Weights of a small transformer language model: 9 layers, LayerNorm before each block.
Each number is 128 + 24 x the weight over the matrix's rms, rounded and kept within 0 to 255. Layers, rows and columns count from 0.

# layer 2 MLP down (transposed), 768x192, rms 0.142, rows 426-450, columns 128-191
[[154 100  95 128  55 163 133 132  96 125 137 108  69 152 113 104 122 127 160 162 128 118  97 154 173 120  68  93 144 124 152 107 144 113 154 169 145 145 140 122 109 154 121 135 142  74 122 133 149 105 102 113 115 174  84 153 144  98 123 107 139 155 113 122]
 [119 138 103 124 125 130 142 101 159  94 118 155 113 127 127 115 142 127  87 151 118 150 138 119  94 116 100 172 167 111 103 119 115  96 128 138 111 131 141 122 150 120 145  93 134 117 103 132  83 174 167 123 186 130 136 117 117 118 110 110 136 117 181 133]
 [134 173 203  89 113  94 115 133 141 131 157 123 124 134  93 125 111 108 121 150 121 141  86 148 101 151 128 114 158 135 123 155 100 129  80  66 144  89 137 123  66  93 143 149 146 143 175 113 117 136  98  98 145 123 115 160 123 103 116  99 130  99 107 172]
 [151 152 113 123 122 101 148 150 120 123 124  69 135 113 155 135 135 129 155  96 117 156 115 145 179 175 116 125 153 126 118 103 173 125 118 118 117 150 111  92 138 131 112 113 116 143 122 109 151 135 101 155 129 145 129 115  93 137 133  93 104 140 163  79]
 [101 151 148 106 115 171  90 114 115 168  79 136 106 140 116  96 151 130 141 127 144 128 114 126 123 124 136 130 128 121 100 119  99 130 120 198 126 125 155 140 102 130  89 156 111 137  99 151 135  87 124 121 119 162 160 143 100 105 134 135  99 137 180 100]
 [109 139 142 152 106 116 149 121 154  91 130 132 142 108 101 132 153 137 140 155 147 121 127 124 160 155 133 133 118 111 103 121 105 100 107 138 146 126  96 169 113 134 123 125  94 131  82 111 138 121 130 129 124 154 107 128 125 135 137 158 171 126 144 115]
 [109 119 131 111 118 113 140 120  69 102 157 112 127 156 110 135 113 117 134 201  53 148 149 123 108 139 103 136 158 113 106 134 111 105 123 159 101 152 154 175 122 146 103 121 145 136 110 130 132 136 126 157  87  85 134 113 121 139 137 116 136 116 120 191]
 [143 131 115 104 120 161 130 184 104 132 137 128 106 109 125 154 128 128 146 114 128  83 136 143 118 157 132  89 110 141 129 124 101 149 125 136 134 144 131 157 146 127 111 124 135 105 127 101 129  92 124 139 117 140  92 128 120 149 131 135 146 168 144 129]
 [133 113 131 124 130 115 123  98 130 117 119 173 120  98 143 131 119 152 125 118 148 109  93  98 141 147 109 109 123 158 161 105 169 107 105 151 144  91 120 122 101 129 118 118 109 131 130 130 116 114 108  73 120 152 127 155 141 141 174 112 140 153  80 103]
 [109 111 102 142 136 154 118 112 132 142  90 144 135 130 109  82  79 135 105 144 107 117 136 102 154 108 157 160 132 112 121 110 128 126 164 135 125 104 163 172 115 159  91 103 142 167 130 112 134  91 145 171  92 111 135  96 137  98 119 119 119 132 119 101]
 [167 105 149 156 139 156 138 126 147 163 128 129 130 127 111 122 159 113  98 121 169 150 139 108 124 108 143 127 102 118 145  81 121 132 129 144 158 107 127 142 125 157 134 103 118 172 127 103 106  95 137 127 115 100 136 138 124 132 141 167 168 191 121  97]
 [144 117 133 140 157 163 105 134 128 192 140 162 143 167 143 161 106 129 102 101 126 108 120 121 102 116 175 106 127 123  96 149 131 178 129 166 118 126 145 133 115 135 117 132 113 145 149 110 140 166  90 137 157 123  97 143 148 122 113 126 184 134 122 112]
 [119  87  93 131 112 118 157 167  93 151 130  83 119 132  96 152 152 146 143 149 159  97 111 154  98 160 103 154 161 101 123 132 102 135 127 136  61 130 161 108 110  95 108 148 101 140 125 104 113 160 112 101 129  96 135 134 168 152 102 142 135 139 103 155]
 [116 135 113  79 150 145 111 109 118 104  97 134 152 158 122 160 111 134  94 146 158 145 122 126 137 136 165 161 146 159 143 117 148 171 180 118 141 134 168 115 152 114  82 129 126 127 128 122  85 130 120  90 143 166 127 116 145 129 139 124 156  99 138 131]
 [117 115 121 115 118 130 140 128 176 154 154 172 104 115 118 129  86 126 157  91  97 138 137 110 109 137 130 184 107  91 109 113 155 156 123 159 118 124 140 173 192 134 107  94 173  92 153  94  99 160 155 133 122 108 111 141 123 109  90 102 143 128 154 122]
 [165 135  57  83 135  98 127 109 123 111 118 135 109 100 157 151 154 124 162 181 117 117 159 116 129 145 114 114 123 139  99 121  84 145 115 109  97 151 119 116 138  88 105 146 150 118 104 154 170 140 139 113 119 159 113 138 119 109 144 104 153 161 135 147]
 [137 115 136 116 132 168 131 115 114 122 142 140 126 133 112 104 134  98 124 105 118 102 143 140  58 123 135 156  77 163 134 134 121 167 148 112 125 117 156 107 151 131 113 141 118 155 157 112  98 110 173 143 166  91 142  92 118 141 153  97 157 153 103 110]
 [139 125 103 118 114 107 142 135 153 132 145 146 110 135 152  98 136 112 122 107  80  92  97 106 160 101 110 136 127 138 109 158 123 126 103 154  64 161  99 116 150 130  94 142 138 111 145 131  87 163 184 131 118 104 106 129  93 154  96 143 106 131 165 129]
 [135 136 158 128 127 122 136 134 127  82 120 152 129 102 123 147 137 109 126 110  74 113 142 133 132 152 120 108 177 116  92 169 158  80 114 142  94 121  73 135 110  89 116 128 150 142 147 113 107 160 118 179 166 112 169 124 138 119 145 156 134 139 167 113]
 [172  99 119 146 150 116 120 128 143 119 111 106 117 156 125 130 145 140 123 118  95 162 184 122 143 123  91 150 142  90 119 152 141 157 121 153 117 146 151  93 124  70 128 158 180 138 101 110  89  97  96 126  98 150 135 160 156 150  86 103 105  93 148  91]
 [130 133 101 116 109 166 157  92 149 144  99 102 134 151 146 105 102  90 149 166 135 130 109 117 168 113 130 179 125  69 165 128 149  84 107 115  98 103 152 115 132 143 112 102 153 123 156 148 139 139 126  83 161 103 149  65 128 137 160 128  91 140 163  94]
 [151 112 132 170  90 133 153 128 154  88 161 163 112 134 155 159 152  78 117 142 121 126 164 106 119 114 149 153 152  94  70 167 148 168 138 134 156 156 122 111 145 139  85 130 111 125 148 160 125 104  87 130 169 146 158 137 176 137 114  94 103 115 171 142]
 [152 135 111 104 158 108 172 166 129 119 123  75 107 144 133 162 113 129 138 130 129 140 134 118 101 140 151 155 140 134 140 191 118 134 120 170 134 101 131 124 147 143  98 156 124 123 119  75 131 137 131  91  77 151 126 120 124 131 170 151 115 139 116 168]
 [112 105  99 150  41 131 120 125  57 100 124 116  95  92 189 147 159 192 143 161 162 162 140 128 148  92 138  99 142  69 164  40 193 157 143 124 164 117 175 161 132 120 158 104 173 104 117  80 180 181  98 108 146 167  84 124 110  87 155 132 190 112 130 114]
 [112 106  88 133 110 135 147 115  68 143 142 135 141 137 133 155 169 127 139 149 125 161  72 129 139 124 127  91  99 130  98 112 140 143  94 131 140 122 134 126 137 131 125 124 137 108 130 107 117 113 146 151 128 134 150 146 174 110 127 118 166 111 157 136]]
# layer 2 MLP up, 768x192, rms 0.165, rows 427-450, columns 128-191
[[111 115 156 115 116 145 175 129 102 114 141 133  94 105 138 132 180 128 137 105  68 107  86 146 170 114 128 134  88 155 138 147 121 108 109 164 116 129 110 141 211 121 108 153 137 193  86 102 153 107 139 103 121 129  96  76 112 102 155 174 158 137 120 111]
 [109 117 121 122 120 113 128 132 176 123 128  84 113 116  85 119 150  80 122 137 119 126 190 164 162 122 116 127  69 118 145 132 118 104 133 104 204 148 109 113 138 153 199 152 137 120 127 170 100 113 124 138 124 164 133 139 161  63 169  76  70 154 137 137]
 [108  90 101 165 129 152 113 133 139 176 131 106 109 107 119  98  82 127 115 125 131 158  74 120 129 140 162 145 101 113 131 118 100 110 123 117 130 119 131 109 158 150 131 146  94 151 134 102 144 145 124 100 136  89  73 126 141 142 175 110 126 109 150 110]
 [152 127 130 126 155 123 135 185 140 150 109 136  83 150 120 121 113 142 126 114 140 120 102 116 123 120  88 112 111 136 138 145  91 127 128  70 130 122 122 130 160 128 165 127 133 110 137 110 103  90 102 113 112  88 130 111  84 100 139 111  85  88  98 157]
 [157 141 116 113 133 116 120 117  97 134 157 173 105 140 121 121  85 154 161  96 152 160  80 141 161 143 141 124 155 126 137 140 138 124 140 136 103 134 148 157 177 139 120  93 138 121 105  90  99 120 134  87 167 118  77 144 130  91 145  89 159 157  91 133]
 [131  76 112 111 142 137 117 144 134 121 124 136 114 165 164 134 102 126  75 146  88 142 132  84 106 164 131 136 149  72 137 164 100 161 127 116 102 108 171 132 112 116  96 151 140 119 152 138 137 112 124 106 127 129 126 136 117 163 178 135 128 112 136 147]
 [142 150 141 136 134 140 106 113 139 113 100  97 125 155 145 128 151 132 118 157 144 148 130 119 133 110 106 149 119 146 111 118 149 124 110 116  87 135  98  93 107 137 148 131  91 118 135 128 133 142 122 124 152 102 146 122 142 135 110 149 117  86 124 110]
 [106 162 120 177 140 150 108  99 122 138 123 114 122 137 176  85  75  93 150 147 125 165  98 112 122 106 145  97 120 120 127 151  85 106 139 128 121 171 135 142 127 119 150 147 104 142  88 106 172 152  88 157 132 129 110  99 136 119  91 128 136 170 179 122]
 [123 136 128 136 110 110 105 120 122 129 106 139 144 119 149 128 185 131 159 130 105 158 127 137 142 143 150 104  84 151  83  98 130 128 131  80 113 105 140 116 125  81 150 149 140 119 115 105 106 149 124 118 155 167  98 128 132 134 118 125 154  97 102 134]
 [145 139 158 111 112 166 116 110 137 144 147 140 108 116 153 143 138 130 151 110 121 103 109 141 119 144  83 108 110 148  93 145 162  85 107  98 128 135 104 108 118 131  89  89 153  81 155 100 128 117 111 128  68 151 120 138 183 111 144 150 137 129 124 151]
 [114 129 170 111 107 114 148 136  94  72 122 116 119 128 137  65 134 107 116 155  98 171 156 109 124 132 101 148 129 133 122 148 143 120 126 126 175 116  74 148 149 143 122 166 118  78 117  95 126 106 131 176 118 156 122 108 121 116 158 157 107 127 142 104]
 [ 82 176  87 141 140 158 159 113 140 134 141 100 151 145 100 115 100  64 147 121 103 173 149 110 143 161 137 117  96 132 117 118 129 144 107  87 181 154 139 180 123 145 144 117 178  85 122 132 127 116 160  81 115 133 159 128  69 138 148 153 125 154 142 130]
 [124 145 129 108 152 161 169 148 105  94 120 116 107 120 115 117 122 107 111 119 129 128 122 131 134 139 109 110 108 169 143 143  97 170 127 125 125  96 102 126 126 155 171 150 109 118  88 111  93 157 104 121 111 171  83 118 130  40 113 144 110 124  94 100]
 [133 155 122 106 157 133 129  83 117 111 149  84 104 137 162 123 123 141 124 144 123 122 115 133 149 177 120 134 104 158 141 149 131 167 139 128 156 132 124 124 137 151 145 151 124 116 153  83 182 101 108 159 164 118 124 118 146 140 205 119  97 180 144 128]
 [140 103 133  93 112 141  83  81  84 100 114 116 101 122 105 137 162 157 160 189 125 126 193 124 166 114 103 123 145 117 127 132 100 117 133 179  97 133 103 163 112 133  97 155 116 122 145 106 173 147 156 149 120 148 126  99 166 140 112  98 130 139 129 160]
 [142 111 146 155 113 105 143 116 193 114 170  84 135 145 146 154 144 159 110 149 110 162 113 129 151  91  94 124 183  97 102 104  90 116 108 173 134 106 132 144 114  97 166  90 132 142 122 135 133 142 115 133  85 146 119 141 127 124 116  79 129  86 128 107]
 [ 95 132 135  78 129 125 124 121 120 188 184 145 147 114  85 151  80 134 171 134 119 145  91 137 141 110 160 163 118 140 153 174  80 142 124 134 142 107 113 133 118 118 114 123 142 146 158 110 132 137  60  93 126 116 155  64 152 154 126 130 102  73  59 138]
 [143 119 133 113 121 129 119  94 124 142 147 139 112 129 176 120 136 155 137 143 149 130 119 170 126 108 120 120 127 139 131 126  96 141 104 146 108  94 150 170 125 122  93 108 106 114 127 148 115 114 141 131  71 113 123 139 151 152  97 158  92  84  76 132]
 [120 131 122 113 139 101  83 149 139 124 106 108  83  93 151 114 151 134 140 131 137 154 122 141 131 156 140 117 125 138 132 146 134 101  86  88 146 121  97 137 156 119 158 139 135 141 133 144 110 117  95 156  70 138  98  88 156 152 151 155 121 135 138 100]
 [166 118 111 114 149 107 119 159 125 113 155 125 117 144 121 130  98 129 127  96 145 146 151 155 131 130 128  94 166 120  95 126  86 149 124 114 119 132 137 163 109 128 127 134 176 140 107 124  76 111 127  76  94 126  75 117 104 136 135 172 104  92 132 152]
 [109 143 125 134 138 111 118  93 125 137 124 112 140 118 122 123 122 131 123 117 139 166 139 109 125 129  95 135 127 152 142 120 103 125 136 112  89 165 125 184 159 130 137 137 122 147 153  88 117 150 170 155  65 135  77 147 117 148 137 159 140  97 108 113]
 [123 128  95 127 132 154 137  86  98 100 104 121 176 110 147 117 136 113 115 100 115 124 124 151 141 110 118 127 141 157 118 121  98 135 132 134 130 140 144 136 139 149 109 108 143 121  85  72 110 117 130 108 112 144 169 142  97 136 156 151 143 144 141 153]
 [ 97  84 111  70 109 132 161 149  83  64  95 127 119  65 156 136 142 134  77 152 122 145 120  81 100 111 152 155 171 203 118  95 171 146  63  94  89 167 101 138 154 131  69 188 106 118 111 153 123 143 153 166 106 198 132  72  99 107 143 152 202  90 140 122]
 [137 107 142 150  96 109 105 119 130 129 118 135 124 127 124 142 194 122 117 112 129 134 158  74 115 133 141 133 135 130 155 127 133 147 139 151 101 113 135 144 149 127 130 111 111 124 134 133 137 143 128  71  74 114 104 139 149 142 116 117 160 121 136 133]]